Each number is 500 + 50 x the weight over the matrix's rms, rounded and kept within 0 to 999. Layers, rows and columns count from 0. Numbers have three digits each.

# layer 4 MLP up, 768x192, rms 0.0716, rows 137-209, columns 0-95
493454429429433547552548444549521482423524496511531529535439469516564510489429472542447468499572577468483406567526484478596495520381483451421491477422442485513427446473497495493473576558494508507511566522501482418433504438490509427474517514487465583492518437441559484419381564540552463492
533495516540419517597533427473433529475527497441417380491534537573493530413431471523457546445571504456510481539446480497507460474533491545539596452470515458489428591522454396558449483576466484541544495474504546461533480506421447575529511452598448577594431590485516477547578543461429508586
501509475380421526529542565523509411494492509576491457463582463472487524491494560493473513518552484481506506445526515471493496494527523559403645490529492474428517446431472490513420459484444460510608488544528487535468541535529467410444517477424486453501499480509478459426468491372518608516
477534486546490445470478545454489373465563509529524561493456464429462447444541439462595564474466468444600591408556575439422507482511521455533509508467572506537539487556432497559458469508473495533495482541537555539474534535546465564511449471479511497541478466552459534471457393594572549521
449509484443476479504561450564408417554522436492419487455520592508424592460478481448553485492567469537604493526484565492485415550499567507594455486471575520482510534479551504490473358531443546400606532507432604475454454560562500389468518465503515510550478552460513535465434555437497520516
530460476491430459499458574434437439387512585487487499474458440470502510480563544492471430473515541463506506503452477621506523514492464523547493539411463525527464475476493461488465486567473447530472393544454492535608410499549494502485527459449485590506537444526455522509461565469431517514
519565536491448501602506460525482528545500469488516443482381502456461446536514528524457548484441495495432459488525544431493448490422577548509468432435536559456440460528559484492525568504480520494544462542580531554547446473445473453461372544487499506630504531438526492503469651512467548552
391577574491528502555486495580565491396397441464503470475523521576506585500473438426566535458427489395548461513522517511487528388480521659588518553529563472622506560527537452525455412489454358419595441535531550517656531517501477520413407621446457529445545606408484550503470542390595499594
595412528421485528536543567504546494499523443476575469617519484486442537498534558494404468530501425411462497485495474458456507438501521466471467500544515563537507504534488425520449511551334424493585553474523429404515392580499493541422428428488511489515571455530500449546536428452472476522
536554463502449576577459617430492400442462474582486505478427503504568483462513494556443597360518575429566430529609460557443489468484514548544497464468460563482548564525567575480541423510489508423558418528400458505445543433514578572509467542347523447477410478482623554478439449551522493487
498447505575391494485519503554496520552591546479476508493489543490521558490465528560486561546571535485505443547493512562507493522474568528472461434576541527536604457492534488418450490545529505501522544397630529583522489480510542636480483528576494497540474468426468558441449496509521508550
454540462570556440453570518520517519449445536491512458546497410567521521564446476470481434474460539567451514480457411463497472478479470478577489500461555609511583530454398521441563441487560535547508544495522420508466492546483534518544574497528461490549529485562491558441410480550507615385
517561519500513518477531477564598416423525519488508489478424524491572521504386522476500528490556502501448377447476496531519547552559491533562476571477502567612528449454586649529488491440492581453517418480498504512556466524580520509595521527575505531486491481522464399488583560630435523456
544567550439496521442472572512516494407477520570575531451567443386483506561514450551509520479477508451620403477506413445534512537574466471525506533473534451508585409525465525537536460531401549462482468597474509409550612477626478517500577406469515442556435431485513528484382594500467595460
452445488513559538451463557476574398481471555570507521480454494469581421528501467518505546434492511423484586442487483512415431524484468478450569517510508434459566547418423511478503475584508430521434486561445499564554448524483487459560564441498509481419553463483482463476484446504464550469
464503491558478509535550507529502493446484549491460562495485495513498495444515584483518468497476576464536403604535538546571566526455528491537509619445524525433448585471476533564432460439493474468491449472486434478494493537505603469555487469396494571563490545473433473466426431531444541526
525622476493507495547552525572477545474447576477525471442406512529484519473437469453473475447501537571474400478538559445465433589472464364497576517505539437482491477464522572454497613537496504492474470533516391566512531532559512546459514531484540477456548460423525518459526495530509496428
620463420587498536483513491460458539472399496523500493535412530481430543585563484507433566561567530442478531494443468571464527543557538425451523469497488530547544385497528485413520488452582434415532503393401498487583562480522482523461539489534607576463495646534532494503469486506485502606
526523567436468426468516470532501507496468512472487355524610460445480446476500540473454554496473455495552532543522460447466498452542554475484456537517595463515471513565405524455442368567436526438465498557575544620463560482502524586469429556539534493402509478418571529519420560587464577481
478493496515510450495464472502431633422552511479481465513495530445601507463466538543578461541403459478517418507420450510509472504537490450419444471438533458455528436519517519436513457574556479534495482529538503491521571522528485588537518503473485475467553519411478474505526507494541484535
493541411530564448515538486585488437564492471490505474455524412520549473582429586488561544450516557541428485446506504542419506471522447512496523489466485482513545459533512453484424442505512606502405496480488512608488583520432588504485564523528491480586610517420467442551468471573469486402
452473450543568374528539580516533396468382456500518441565542507441479431470418477455510539516552632536485527435416594562466554561500397518506454496415523500517578452495484547467451529415518385385494535439442468538567490432598534512430453650487566489533478525508548507525595561567529437441
536549413548532465579415492499518540451551538547543506402430392555504588521572468517503497517488533579489435579528488446538478487478452469464527470504528590575510392584384498551495533593542498512544544391620382502556557560553558457392539407424463533434432503545452561466471570569494526470
488544501551477536550480512506560540511539493564476505509465476502561544606507481416533598481588523524557524542501386524539448570494527510415440424615479494608481482449511568451485408547496490551518398493536577501564457518470475510536561457607515482542502463607482534480493552461355466309
471548547541519561513479500565494477626428532442518529551460454373403515559474533490483480507515517489576527528482400435419539465475387524484507529495529542477495458480562539434489550568387528547503584482557534466539504546459541533434527555541613512490555562532447439479498520556484470403
405443458496509519508477441583522547533507518510611453553428480465537482548475565541501493523511487464443468464556510495510519455502471504522355508562555528440517536527519526509494509406538575466463542600514495513553448551514519418578512458387554573544463537517470572550540523562571535468
558557420480543430551491521535506487475446523468382512493508507401553561410548556466479425507438503446603425571377503402454534504462502419511434471441448541382499437526489461468437447498535406587522395501498505515648531429492546532553595468467465509483583512489475503567481536585454580431
424508512499440484496518511505503530545496483527467414431464547512521488436455391445505546442554412486512474421555534459535494431472502475386493540458564465500489468507492520568429386514437461492543564401477479510523554545548526572508466647516424439523537614531469515447432480397501475401
486548489534485553561459489474578410441405581500601456492573516450522385528527496464529560506431510499472521525476515512469495458492527504503480613435553518552459511532468502500546494510547435459527440507550425580546447470530493544529543438528419552447592483551479536444536497526542442536
475586551640515566524566477533476426443516480457511525476576460510495545477473531520542499551512470494457528420516552490385537559581480483507533493549426542479493492521485495510501537428463432500545469493436562494504421458599526450533495499520422442544489538453603507386548528560587471531
399512509459447557419452496539494530479539564508579517543493578520519424581602431517541544428391524487525512535443490431474496550536544503565504538499587484464478500505546558443549547514473462483451485455536513555525483477545616498491484439523493604525440543543600471453505495507558525557
505410462466529495487624539427510503574493427588485491544576576451554436508449511454480581490479456462536519491452539458492514552537401431456536526421545451569490455459527477531576552489505522483461454462530503473561520404573454434494494531435527377492556568471395558433441535424451425544
556473540461486459523497425528435520517531454529551483494439508610566588502494538486477440444547542569531399467509538556489513538486549455506426500435585434491457495524463508439385511415531488511547506605554496418521527552550486631535495497509427535540522518522454423503468515510486461489
508398399524463447573512432462564428502385573515456523518456493576488463406506438519598502485536448457529517574507506539470526514557500451532570590480501450534460524474571451491459452515463602530588541437505540441530445433365497419555526524636461446457550549481555599515490472511560438458
492443455593498544577497483484516362469503588504529447585516389469492560454483545528528464518544490493586467425559446558527488469493452537496494383585432435479559426473574559501492492545498458507498497532473554506450478440512465618407561455497442607461561499441498529458463485560492502535
483459510463475465499501603557483436568448493448457486479484492492528531499486480599528487375439477411535540540543479446458547468502522502523462525449536504567579563495406568451525446446474478454512501474604498499454412491517452555427607532526476406544589513511484524493464534510394484439
511519565494569475505464448506493402377512547529504453475496554563495470406458495479551502505557404487580472515519480528466613365583583490507545451589456464457545421490518473476432523343517476473568520484496465502483525424509485451592430612408486528515466636544511557422476506484432414519
493520543479585583477597534443498410494502526408525496457416510486512476596460528417441527449518558470477507515571424468474464531492507501416523483486504541534483524510474475518498464555503441537499572475443545436441497495478455613447536532536421447440506519558476490430490554477465518424
493419396574510468437534543519493546474438546515500581515489505546515537543575445472507465476503491478505555536484426383453395479506468483518535549502413455520525491510513560553433554532485508474544394504485482484493592541549449480495427558454454431478468574527500490553495472533490488439
400531507442474554504498450546490534554425509532580479550406619491567480530585478488606531495432558519475574548507574452473593417577392530544512561585563564488467407560521529518487453479475444412525575495555530496459474491538528512477553517545469534464494519539518491500507440494416470529
432510490482494518530544442431446587536475511478448499450465518413450449543480513501468561618468531521550501500565508450428498586501527473479519514478444464528474520428460481586475506566435422508531478504500437440461539454433556570470523515515529513533500494467458538605493494532557421420
635520521590536604506493522464547448411503454551630490528473576420462428471546511463549442581469534515546464512486485509503559410462527512502516522453587391470557546563424567473533451469499490439449529541481538506479470561596483440517515543492493436567533530478537520555562476596356567412
522470507443462554524556450502511470504501529540503509473451479542431576484434507521591547442423512457449565516441565399505557603471498528475469463462469520474496554592463549514511509595470476439520497548469499469452502533509504532482496550479518474477493404510660439544444506539479526546
463585471440446477476584514498556446513532496483487509439573437560457491411573464442451467419522602508351514472569472468552465473553573520538551482522566486440561371494588412508453475426505500472464528590493505522557539605503468508457552489408451412464507514428509427491464490445572476531
575525517532551514532465596491514405553518489459468445528471450517494475464553435535494561490491604411555607535481507534527526563561522467506500530451518530499399575517454478495419520480469498465495495422512393503526528510448471568553520486416526562487509515487550481493400522590454451452
546602483441505545490595403485543568505511557531492553472453588461507524497527408574462476589562498451503457442467526469503392529522427510477512479482520508469387598529514447497501494523550474452511502535467435486560499525526486399521441474495502472507451524468439547516476369515461456514
499512568541452644603443515484473463553494564521526497561453475467539535554455527527528468529511586492518462528470597534441466426545429475493491518451354396497515501496404528505495501532580430536487481402517474448534436480556512514506513524553488424500468475540447519475530488448537483436
503529478488538449511368496469486531433478540496503465446529577545480553538523561525443485516553614510559485606441541465515478503480469456495450397526461500522503460484530555497480550541445565488494453528446534533496491459551466513490467448546535495520435506502556502580531548468485506558
560569367421496476544394496574631394513450493483527471546489549553587485443572429526496489498498541549449455551458511424507494477455437485464525474584469486504495463506609558538433473546394403470533505530551527491549524598409598530549409511512550529487510540525520478506536498453484479543
453422530443456559528466448589487486406504557508503520464457445499599546512474447508565455510470575555541495455506492523488434459539510525487444519559492514453546499493540557504555510565459537466492552475536527557549559566511507498504472567512492579491563553541477522477464453587465516462
417474494476472536456500477520461561467479485458587457498463435447492500496543463472473479445533613576502525518512540526524532608460656382518550480567478519454513402588443525528549576555462467533604459532511555465500491494529494478447505523483429489509478576539511553433491524456440525555
530458335477540434489444439442403532490544563627487579420472494510467480478519452427467468470442558496505514506562476498522463456526580545478587532480536476482446473485500473513437505517536465574497567423523474492557500524450563466423461489459523496443437523443496597596465518440440479509
504519446544492488594572501396505477518501526554527518508475520447536618507483593556545503441457474535558491537389511454494474506511470469527471493514423464442471476457479504408489502436537526502439435512540426519503487515517529529474533491532524629471464475561610460497479472517529461548
530491447433544467443446414539487477510479495551482466541464473556557408553477541545474494451522443480509455474561482506492555588567432470531519509462534564494428453493508480559487483567476492533512482539513520518446490537547427488547540517412533587539546467517521498453488496475503365525
544634517466484549579430605537507497421512500617506503537431580501492554511574473585538532386496476569539454500602451467431510394564407442503518532543522515601514524536580525501541380458472429439480516485452547450543435566541509531509414503578511599456456566457454442567511476661513510422
526551517539501492487554496484424433488514514562517480482514558462521484520449524534454568568491448509446469514523577509436381508470547515481542481498497594479472442389467554492420566472574537518452409477515415541477578426487569495482533526506616493528520522459421450467507518452590449515
520500571490429465542566463533484465455501548545497440544476546492377441487520485501505468447510476503391513480470523446454432495454440631515458477528440497494526411476564472547539493449509494443449533452584555505551432567408539475482565531484507492482538502461521494555526527451545456518
506499524593504538410487451446519574434565565514553484525467558578478495563468427552395437402495455417537493464474499599472521443559507456482500506500561487516483528470488507577484450477566517509478516502494487553509458414531543472528500499569479470520557565454550434358463427469466465536
498468558438482486440426523536437427482427510504451457536558574504557593441574477472489613531462452389572508448549465403519497385498411537510502501568561535557548475522461479540507474534468453518546571589502481495499554576423504485504452560527503620592545424533500492509511600556540488483
515411535367443501445449484545539496479524594613579474430431554520572426529529471544465463509465520565481403379495524457491475414487543482516576406479491509443450557423505540638506442585527509413588512455470521396525527501525444465523525441548581602578504429529489472449483435458492531500
462464438520539497508453598507557537528448537550377519465520525449580494502441425506445497544520525442489505650577513563436416488464451532543534514500482492445468461484484402529533476546465538533552456462557516374588480562525521497425502566509539471461426625463577532557559553531521452552
500476494473430543535473538546484549569414519397485519542494513472449489423525516481505467499417519527399418402493492474395528502453631477523476517441500452478557458549520463539442591554447460490455502456472457523475494538515444515512544547528563540539557499454527470388528409490556473411
485400480400425565526454583546520449472474477523472565538532571450544511444492544489460466489420520406494347409527530559447530433507504451457534523441435546485478614451502518453548555507451593449566586556458461408510483498561462560576483543523445500449597437540497482555488392525419434525
433492450581544535542545427508559598422506549553529500495461497555519473378485559533463601509507497531549464670520481499516476524540495462433406513491438420501489513521536494535497491498542475417529539498520539429544390506504634466522542564518516525533525430429480483384503412458518445576
473458568628404538474552505478454517500446468514552439455541426497483502555530481536472455445442482463538522565671521455420565453630545471501495336472487416529335510560464512443492593546512533482467526559491486491467532482592505622551464574549480505576584497455416537469506499517539395534
516543469519526477525489546565492577486532522557497524492534522575487553485523503497516570507490540510552514518509495463519433486500475492439535509468475497498493544551573441506467520499550583411548442453423446493548484391480441477461442583467484471520601478553528439396540498527425580443
545463494455572554391503547610500448546486484512452569528416512577563522452482496500454422465527579479493429430447530491477449561450462523484513417508469558496523562425534549548564484515465422565559516482512510464376473562485438481465484538515471531569510573529394419429481478583398537629
398526512450478474475540433515482520483410657512538500551519470571567530560492439516507506533489600528502470474374529493462534563503431521553498518429531441589478569579592514522458456426622494398544557441533531522570488498572519486490580471464503513497462566518505434452452523404419455544
471453500568425540441650415457484553504430519371551509548478463461539411529448532536510487532522540451581519437497428525600582464513552495492521445512478536543465527380511549464430516522426478548536451545425458522493467437447438587505533576539522522524502447498456551579470512513516479460
555517420561539491549470464585486471531553507437485561496351409534565511503581508509451505551561492452464495530569578449483433524519502521548540414549585462501483448512572578445517513467448571450449481594443462519630484504482460500574409456520507549408504463523449483607503530482525452565
559454518489478494525550471488477517522456511525522462537510556535450550531535366515596505490465586441459521517511478471443423382497586483440544594452543497497585484478540520495425451514423478455481525568541462484430469547501466477446596347473493469542536491445478468458470527669439469542
457525503569515530468450459501466596473557486577474530529462527512503488416525461540549425592423495514387520616477478553465454498498528548485540452562461562528473523516525525510497451506442473467449439475508416578502585497533583513514478574507482556487481469521522461523480538567494530531
506506416596457512484519569531519617546444504528434518362532479444437580526533514476486404499446523487445496525436437470523574502443548515496471526496560535514557496457563459414504403505423518518506506476427490467635528575467480544442425575529488456562583568492488480568506484494456475406
# layer 4 MLP down (transposed), 768x192, rms 0.0715, rows 137-208, columns 0-95
489531488464426437452453410556489462476597485502497525519416493516466473472584473518509576568520444464458556505521559432496552537509448504435471466462555503510503534530488409490564489448457444583489389546556435550542538466411463504530428456529491466496495457403534594552545511495493486555
430482541596535532489523543530565466465417485431466536485463497463547545455544522417541508557494414441452465492545448540468525467503522542523437525530535493406487486478491518487433476488438482418452508474555507518502458592554478463484496504474525502451489497448568470539472492562458415489
478529439562511623472538375580511481394441516373512504452506571520497431463553436440478484489513619451491587506532564442481489526495524538492543338535473424459535597496520508593506514541487573487525444528503516517580485412476396482473534523563393605618534514475430424523501478524475464512
573484518448517397540474442483474508487534510431479453423556464540482588450455529479490526533525575488537457472475438566468448458478539547527490484464564440454479571440566542507483445554543475484498536374488480523533461576514507414468564520476416518427499485541511485517491522484489445465
529593483486505597435526494454424498579535496465537524428452463385449424565483461456392505499427406472468548471443538531495487563610491542462507430521467385384397546586431440451544523526497513583461405448567500466433418453489525473479440582576500472588457628522525516507506566574455577464
485487425397590529525471474552434576425525544508511547456542480521483460517427435469606570498533496370490476572524488558468431480501384460520506557550510546434519531517542505491472516523515504479536455440493463490456496537502510434506540584455524600569471593397520530478527425419577439529
610537539479495636500454507556535503419538472466547477492535481445552613479461487550608552432494409470483504513516531427476402512672521481559536548496433557498430500462551490432520616619548587515465549472544496436375548575535582452543500474504521511501520420618467517453460509535440505569
553527452456491466460480489576555579446579529539495470428456539535476323334436564617508484521413372534532417556600575519552533420440503470543501608574515507467534397456518394581522452490473449492615554534443407457556468363401538501530528489620524528436385522495546481555490442533565532495
525565500503538474430492501436485452583480527570491520457503499491504421531501487573495540552483592539497462574504536483466463538507468452418494533455523488462453554436445520437485468538567520402491529438501523613535502513449506510508513526481517468446472486507498513512530471534444469498
566487492517472477540495481586513542486440534556559508500630527556502493470423482395555425516514543452506432528452587533500501445588433540484543491487517359453602544504414543458486576587542419529475560520525419409532438471403451422523553514500559514516416399552539582560479569469484423510
428476617526564436539472506550487584444496382517495494397544416482468514525450542490540539495483449477450526554520535426557483486578517441525581490464487462473466425485466506569460542536429438475461544553377454544598610512497505449484476413498550476560446466469523431471612473440494531525
487510486534501524573466596445495474558487496411472481485433481664596489515515465531454486451537678528479472505483493453541483424480553590433504626394447422473446470452462505558523534459489598455580599522408485525493372466526442425530526508470445407521419412535540483543523458454498412549
401481537509524521400530481429572515464535442472539484466447555482492504494418391502452561581567586467400510414444512392479504560491481490478461455511489420546501438628567515590510426483549534623450523465512492498457568554459565438479404446541504536580525428490510550494504496503426518448
451514418496443523531544432496525450474510595426556459524457505481467510439593555485540593536502468490511559554525448489510496487486499512459499470591550547535442548487537485421540415458464482480442447508526432557541497367440556560477459584566565508576525577508461440499522582456451483500
451425538458502497442501503449562507488465516421401468540494499564569467499568393532473479422503532608501478560480567532605527457425459386507533475489555555511475456517565497495543498469435492452526471453441518463534476495495572535473447511470562558542573525472509464492532466462531549528
502533542548570576459561504440589540445565411536610479424454453590459499545431411556518568435490483476504482537474477500609528498538530494525529538590416580583511517592498395514542546521618495578540449479513505484490503558456421584505525478547513555516402538384439503461493466380520578490
491517451509449474461474442519584456529486542506523533464539444479477513427519627552489622515502582538529574482466487582463539494577550509506435484452570579500560503550471423578475459488456419423480415526492523476512525487530505359440548525486509455522502407464452521425471553555432487592
440538570451466473522512540495532472507511573498527487545521606546513544521446559566464600450429470476500524431500502514385528508455572551499448453490508408406453500509544488530479475523484464539465529457482452406483462478421500531504505557482512447508489537425499458528504556474563522471
487537427561490445476490434477572533536541436468485485570494541487466388540555540417420593331570436454513465504405531490530521435517496492592495531459557456568580449588418554546606471419519582518451482418443492539456452547488418506501450462475460462476478561409501468360454421548414511474
521537529535536542514475491524516457592459510482502531510605454527546445526516546443432476474495558529503533510502517459434540570491545532519563571593500564471415514488472429538519514530494549508495492430434458505488553458469527474442470625599616552499454461560549560546509435483500473496
474462476501544452452519510445522539471515531473467446523516456472557518402513410497440404515506438518554517478491548528454515484519540559490457624566461469436588403482415500508406454514488506524626442508486444447520523448517503505475471507474518600478471508514440458532473545483470518445
502487419544381513548520409535552391527494557501527575493488500480501523463539569531503581507462492512478494496586494493456473426465492463511446477557489551487472555534474512465528365546562396451480463431495554551485485527460567519567408491593457411496510435475504410506477523460545459456
444465549483489467438533495429541483537531509567535455556542539493521557487492556536414458533511503429466471477503468480459439547539511425540510470522499436528585503488405525570460473526443465475502485542483537548544513440472501507490398556467536439584552518411417482529549535488445449513
461522442527624479488574608571540528506457531577599528471490446511478460469425504400462578545444473461513499467502545459508515453466490463494466461512564537475391550508580520502555549498451561496552534525519501385418572473479488505460534559524420619498499519437471538493434417481544476577
527450538420408497449499508534467463639480538461501537558487490464450452477573512552571498512465522558492550471463440468561535497509446542461505548518473505441492489502514363493493510417503526502529440450510504541588494421431529573517471571521573453541515441465485511586499480513528497539
493464465495477462479430488508475555532477427454412486510431525408447496546541499435470448477438537458479467493485432494426466567476582538482466404512497493507472516496479505417492500519561446474513560564465531548475533506492530510426491467523496519513469566501599392513450627510564544494
528488565491615480437541473432551593464565410449464480468497591515591432480446570585523531528508450441488458572492413522470493556506453568557523461382471483516528551444501496480503463427431552529518520525551453335457527524486499500536577442424522558527473467492558490474446533472500443528
476466393461517515507430617531391505513507429470516527505505453465558539465558443571482411430406477587490539537533549519474529560443483497430484509553401620470534447533430464513459529467488509502462517458462384528506498516556445467519544530508489567496486397446539521541512493446461534499
497485498538534425487495403449507532540548471501464402504469544438523594423496444483484462592466514552510391574478535617496411523505462476487493589544418555569544535476436425489484466453592558490553499539500477491488582445467572497421466450502537438522519486514490494529465544472494554431
498529515454467544544518489489522578524480510528561498514483463414442492462496514478510506542506470440468555540503494495445446518485533493484529470517589473530466565523571554413564442458500431459475415545572429505509602543583526567505519497469534493511456475578473482537524575497467439561
465548424564474564542570550488554551508475474551526533467492544506393483455464510468541480482574438497495390527593505489578441552496523517487540522470618486490475520437553522550441513476482497432551506525546494556544458499500433486564489576373543467447408548578524427460543487525560434395
607535468525545469486441468510545482521528542529420475427540434566441412421422453475490453418565506576454493444446521525507548428498546574502513468538463518563566547543454565518494548482573507502518547532548558499492487496532582463480470445531411628532510438491434584542560555435449489504
467409461565529535501520521518465425497501554415491452508515498500434463520573388473527555637474506562545623554471408499458504515473576547453498570549528531458522423494429413536462491537464423492439472432424452554520525456537460448473538542506565494548525529570489516476455469454445482574
468552507597523471474593555561455509592467479481443592417529428484530509441405501513526479532580465487417480439526489542512555461513506503429388574455512462460596524561521559446545495546459487485564489506454455533488504467540465490430541450363430510510455481470510501482598469457545485453
548514521482498482486518487490478580547525471450446581503486487486428542529452424541461602512530527532529492519374475471559546500472477489477509547457533530510477478572430494558482481429427511527450467425454411524532552566513465490475418534434597527419495512553475488510459480567529432447
480533447474523521562507505529455483461514476438486399461503552499575536459535532567482502471526463564521476596533556507587447460560475496477543451471483416506507474444567507542518567449499459553454487460548552528484625537474576510415518406487542563408453462439531465495519489441483520594
580547486510578557343563408448500508504480454486484469428575496451475529407505473539483617517433551479504429392592696571480475468522536577471512460582402536474603510456578575599509519573398459441430551541604453469472513565480540499383433473544478486495501525409529469569542583537544563555
444527490508468474501454573551437503456517564549476514503513404485541500471533509511521430529409484535465549440486458521451502426464530468467530476512499503581519451427391537578489487450543494512508532459483479504544499535562497463460489416500553475573510445411593570466536493495560425480
547460497447516433463501434533498492563557486414506574497513525559438498466536501490506489527554436586519519483518502505511529443499523521515469503526510491484508464531535395500509508543514506474514347399489448531516415468403449445519507455401457526412442554505525491516500461451448494514
523474491539554500520447536428498618538486511523475543462527538411509480504530409484550457555500492420513481580601481514502458508573482499505523527427438482488554516533561429442508459540431437510478504484531453395520446482464426549529472380520552477510467496424519547577493559527457424461
487503549432553480519493497548469519506436499486417482511536478473484510558406460536528478471563454482566503421511449448363508446507437505574532413585579533534510496486478519558459484590449500504493439533549459436470476574454543505530658544420544466453493548516544528516514538549571532498
437565453443467570558483513555513437501531453535482465423546494549553415468532563584480620430597407503443590505518478485602520509559520533554485471486529567528476462475423484403513504566425424619496421478537519555520455507508526546569616412517464416535493538585547416487503327489572548545
538458541579461526468487538477503491576615590496523508449563579407533521509477467425456506545534453526499455456477515563509522439484549570522575504476559512473484469525510493495459470395458502640540486429504552469573478418497527501484534429579541472473569527507486527503479510495504496427
531529480443484606540524475410443446568568482495532583523427524415449610608458491524454503509503492389511436442603484516581502452435485538483593602615501549507541583500520455462498550482507533460585456556540493502447437535577514469404515539602479506604539623490507545470509474454490451474
520455566519389486557534493535395484450479461444487516583491614574477472424575504527475560488366388512512458465580473524428371519576530476439553504540462512437547489475561490476555485493525585459516555446483480430461481523420537372490584467509527464494510499558414475496440511519481515568
469548463504525522474553585501496491510513435645550509534493516477492569436595523589465551415537526426412528374440566445542507413467456540478497508482561513507496469534463479466444458643540466446420471547524492539500590498460496528514490512475497522534467402476573446493515400424541529575
467446512616437471516525547528530469493517462467502556430504538438493507430539513497514483502488487369507467446573520554478456595535565493532437481514588507486504464470525461519493565504519523554469480474490484563423551457429537519468569516478483554430479526435475584460461439504483560471
501515500547501518459536597497528420473494490459534482528579468508486404488492542457469457444509422442465499491560495502545535552527497491536472512551598426519406481429577507500551512522449528551510444413510548487500528502470561488505472498397461510547480501483443463471560477446527451430
553542513465465534382399465473485515477470485648467530522481528404470492661490473514538524559552577532535601547488512538375464450462596475466498516475572556469485566421519573475511452578501550438531547476536542472447566431483578550481470456456487496417577524500507557482574466495457537490
463499446499571459601477525445520497515597560477548458465445427570504542419627489500509586513526453474496582502475583511460572450469563610601402433537524464517523457495494518477448529446483429509461542481405509466586379479526576502502560533479489503467418499453533511530458547483476492423
436618538513599546504508447463456522457570591454535496442574544494528475552544440424563572516545520419483588471437445492502513487481443554435476536564497509408470492528462433511468423406540478443496486503517484551453493462514495494424549557544563587433486546466571525534574559505482452516
456573471372442489545491538514609450508463508469422528575453495493561510516416489631452498481496555495442464544525483525518515428500438364587487575540472566504462433490603546502529482398466509430463461492484569511470439431523399548486574519535455471474543449504434493506454428514534493529
524436463534444547477443564516506443486561592570551540514584500439514423485451524524553653485537519523462452482547506467536548501416580517543492521439549524452500501487453516512524521523420468461487512530467543446479467505559516400583505452497476529469513476453438481464456490525475516466
502506470489500534643492633576537486493544418494518584429490512592538560528378430574551498522443554462492528545413548510482485458514493491572510490508436556435399491549527418468490504546559522489420538445482450517425448466528477470510541427426468470491430457514514603420497468558495516545
444491530619524386543557458443415468475530474511412471459529389533516474466472541481495468530550554402479528479461526555462409522521537474530512524527476458480430419471607509465411557473586465445445540602470529550500453437516553518444581545536517587421501561578467544528513517450491418602
489391413561534550506589405525492474473444597509525471527510421554517548480561535488356539577464532528510559448579549528447492559487501570529579602445515587405509465515449407522504499508536524470526459541486498538487520600613444489408554554446508464538542459524592413482429378515618525421
496549459509563496516511498567466584635477471516515507426418449514499535571440522515606480526513490605583460486557387456484522421506479394592585410450484540516423511349498522370483553583549470610481541574473453482388614490494485590555521473523551463420503447530556508461510408574433553478
450503513359448497555542470419510511521472521454513452571545537574521497504536565476531529488530547456589564500507535518452508496373475458531537512537531575488566606541484514463593494574429452434519531458464482521494470482542484487512481508467566564569512410459433520462552431486425555438
386546402527516425540426494482530512483513455454500514513456511507415575548466396521444532532448528481517480475509413573506476499502468536453419428441548486540471497523511553473481415426507491544493573498522527501506463487460469514537658515450483453469366538522528601487446390469533512574
603407382614519473559491359584474506508544528626478498515464577511492404569542483536378579340610457507499445428578482525446501505336548460443491446488361507451437554537495429550543553596519482524516497486445499492496410495471529464543503589547509581514500489536564529494480563536407437520
509512500423450542543487431514400496546541552450533503505542525503460438525497526509486461513542474356534411479508485452448580565558515490453415471418447477592479484521485515512505556430507541471503565457525443415433461493483389492500526516511458424416539464455485427556491531523488579512
502501524442504487502520385532439486492453511455475583452527494494451520574558540432572540536430396467495512533569472506512473494462466472457473492459542433502569493506549471545492425439514441468526500499597614521527573567413484466435530455556487519456545476463504542591519536517493479554
487541514546571539542481556465376549489511563449518474444442498548516394443565483457485513511547451472433570545445536429568465527558521481430564440564596433462527508510509374448500495482454452491498537506530562477551480419496474475474587466496457559528442508471452463516549565546535520504
517521506534416527551545487527466533475542489499482443555478560503433454425533443571527547506481569482516425491515417510539546514480460513491458559569535526490411537518579610602492533468525482513471455526435502415499496506398608417558468406412400401668387366559519563512582488522510552516
528486441521536510538520517454460523599575475510532487443496402486502478482500570580481470518500558426494392460442660488533600486480415507459499547507543554499521620562394509496463542513446488494458583534466564520542608487529464514543451540465485422424463541461425529473463543577434520548
481498507564389476475509430488496584491499477538517587436389384425495497528445432426543469461422527429577518550543515492392498444462516493489474501412521532476453532505455472408439482543530418634469537546487490518503545557369411534440525447484463456530537503534453522567465569531410465518
500394449595522404463494502515439502578493410481469400468480458537396575480516512479513508453472492562515537492541542548456536512474560562478456545557502507540493576445450490529410507511550424470479501542405460615536555405500536447420504548526481524418536480460522478463495561429526526479
398504482407437558495463483539518470516484521454537497591553493508485498504434519579463656548518485594418376507403472553440491531514474519404567478522458442488488471560648529552546501433436543532541479521530585405596498499424486585472532496498491479536492521465466523467551555491541495488
526468579474456487540476570450624470511402465492494572439548523477546561528547488534477482476451564500529521569577436435468493408523555552538517575454406471521493531536456447530418528509490473461513562502566580527493579499437448478482419447535483479475523479470476431487477677511403465505
510550532452456418481527556578516533560461481513479457376445400544571574445493459540583491463475511608450451443452504525422515461481503531488585368507426567480540481540443582607401428465506610490492488548492591471474470456613471551522467513552416386457499601494501488486467485489512504472
514480494470463538527450432500439444533506500454535475461498475529527488459553489519516528520488387489511504502548470453568467412498490460520376445496489518517476506467558481514514460512495489439467528479514440463538502483467479582494492545532396451546583422449441484489517499517558495621
523417490448490460528473492598512457466534482428411482468453530505466504518543437496460511444529495556452560453523531445471522567488455532497535500537597357458507577437504486500560423582403543502507551474481594510569483477516463523510542449475521501471520546451547512570493374409474549501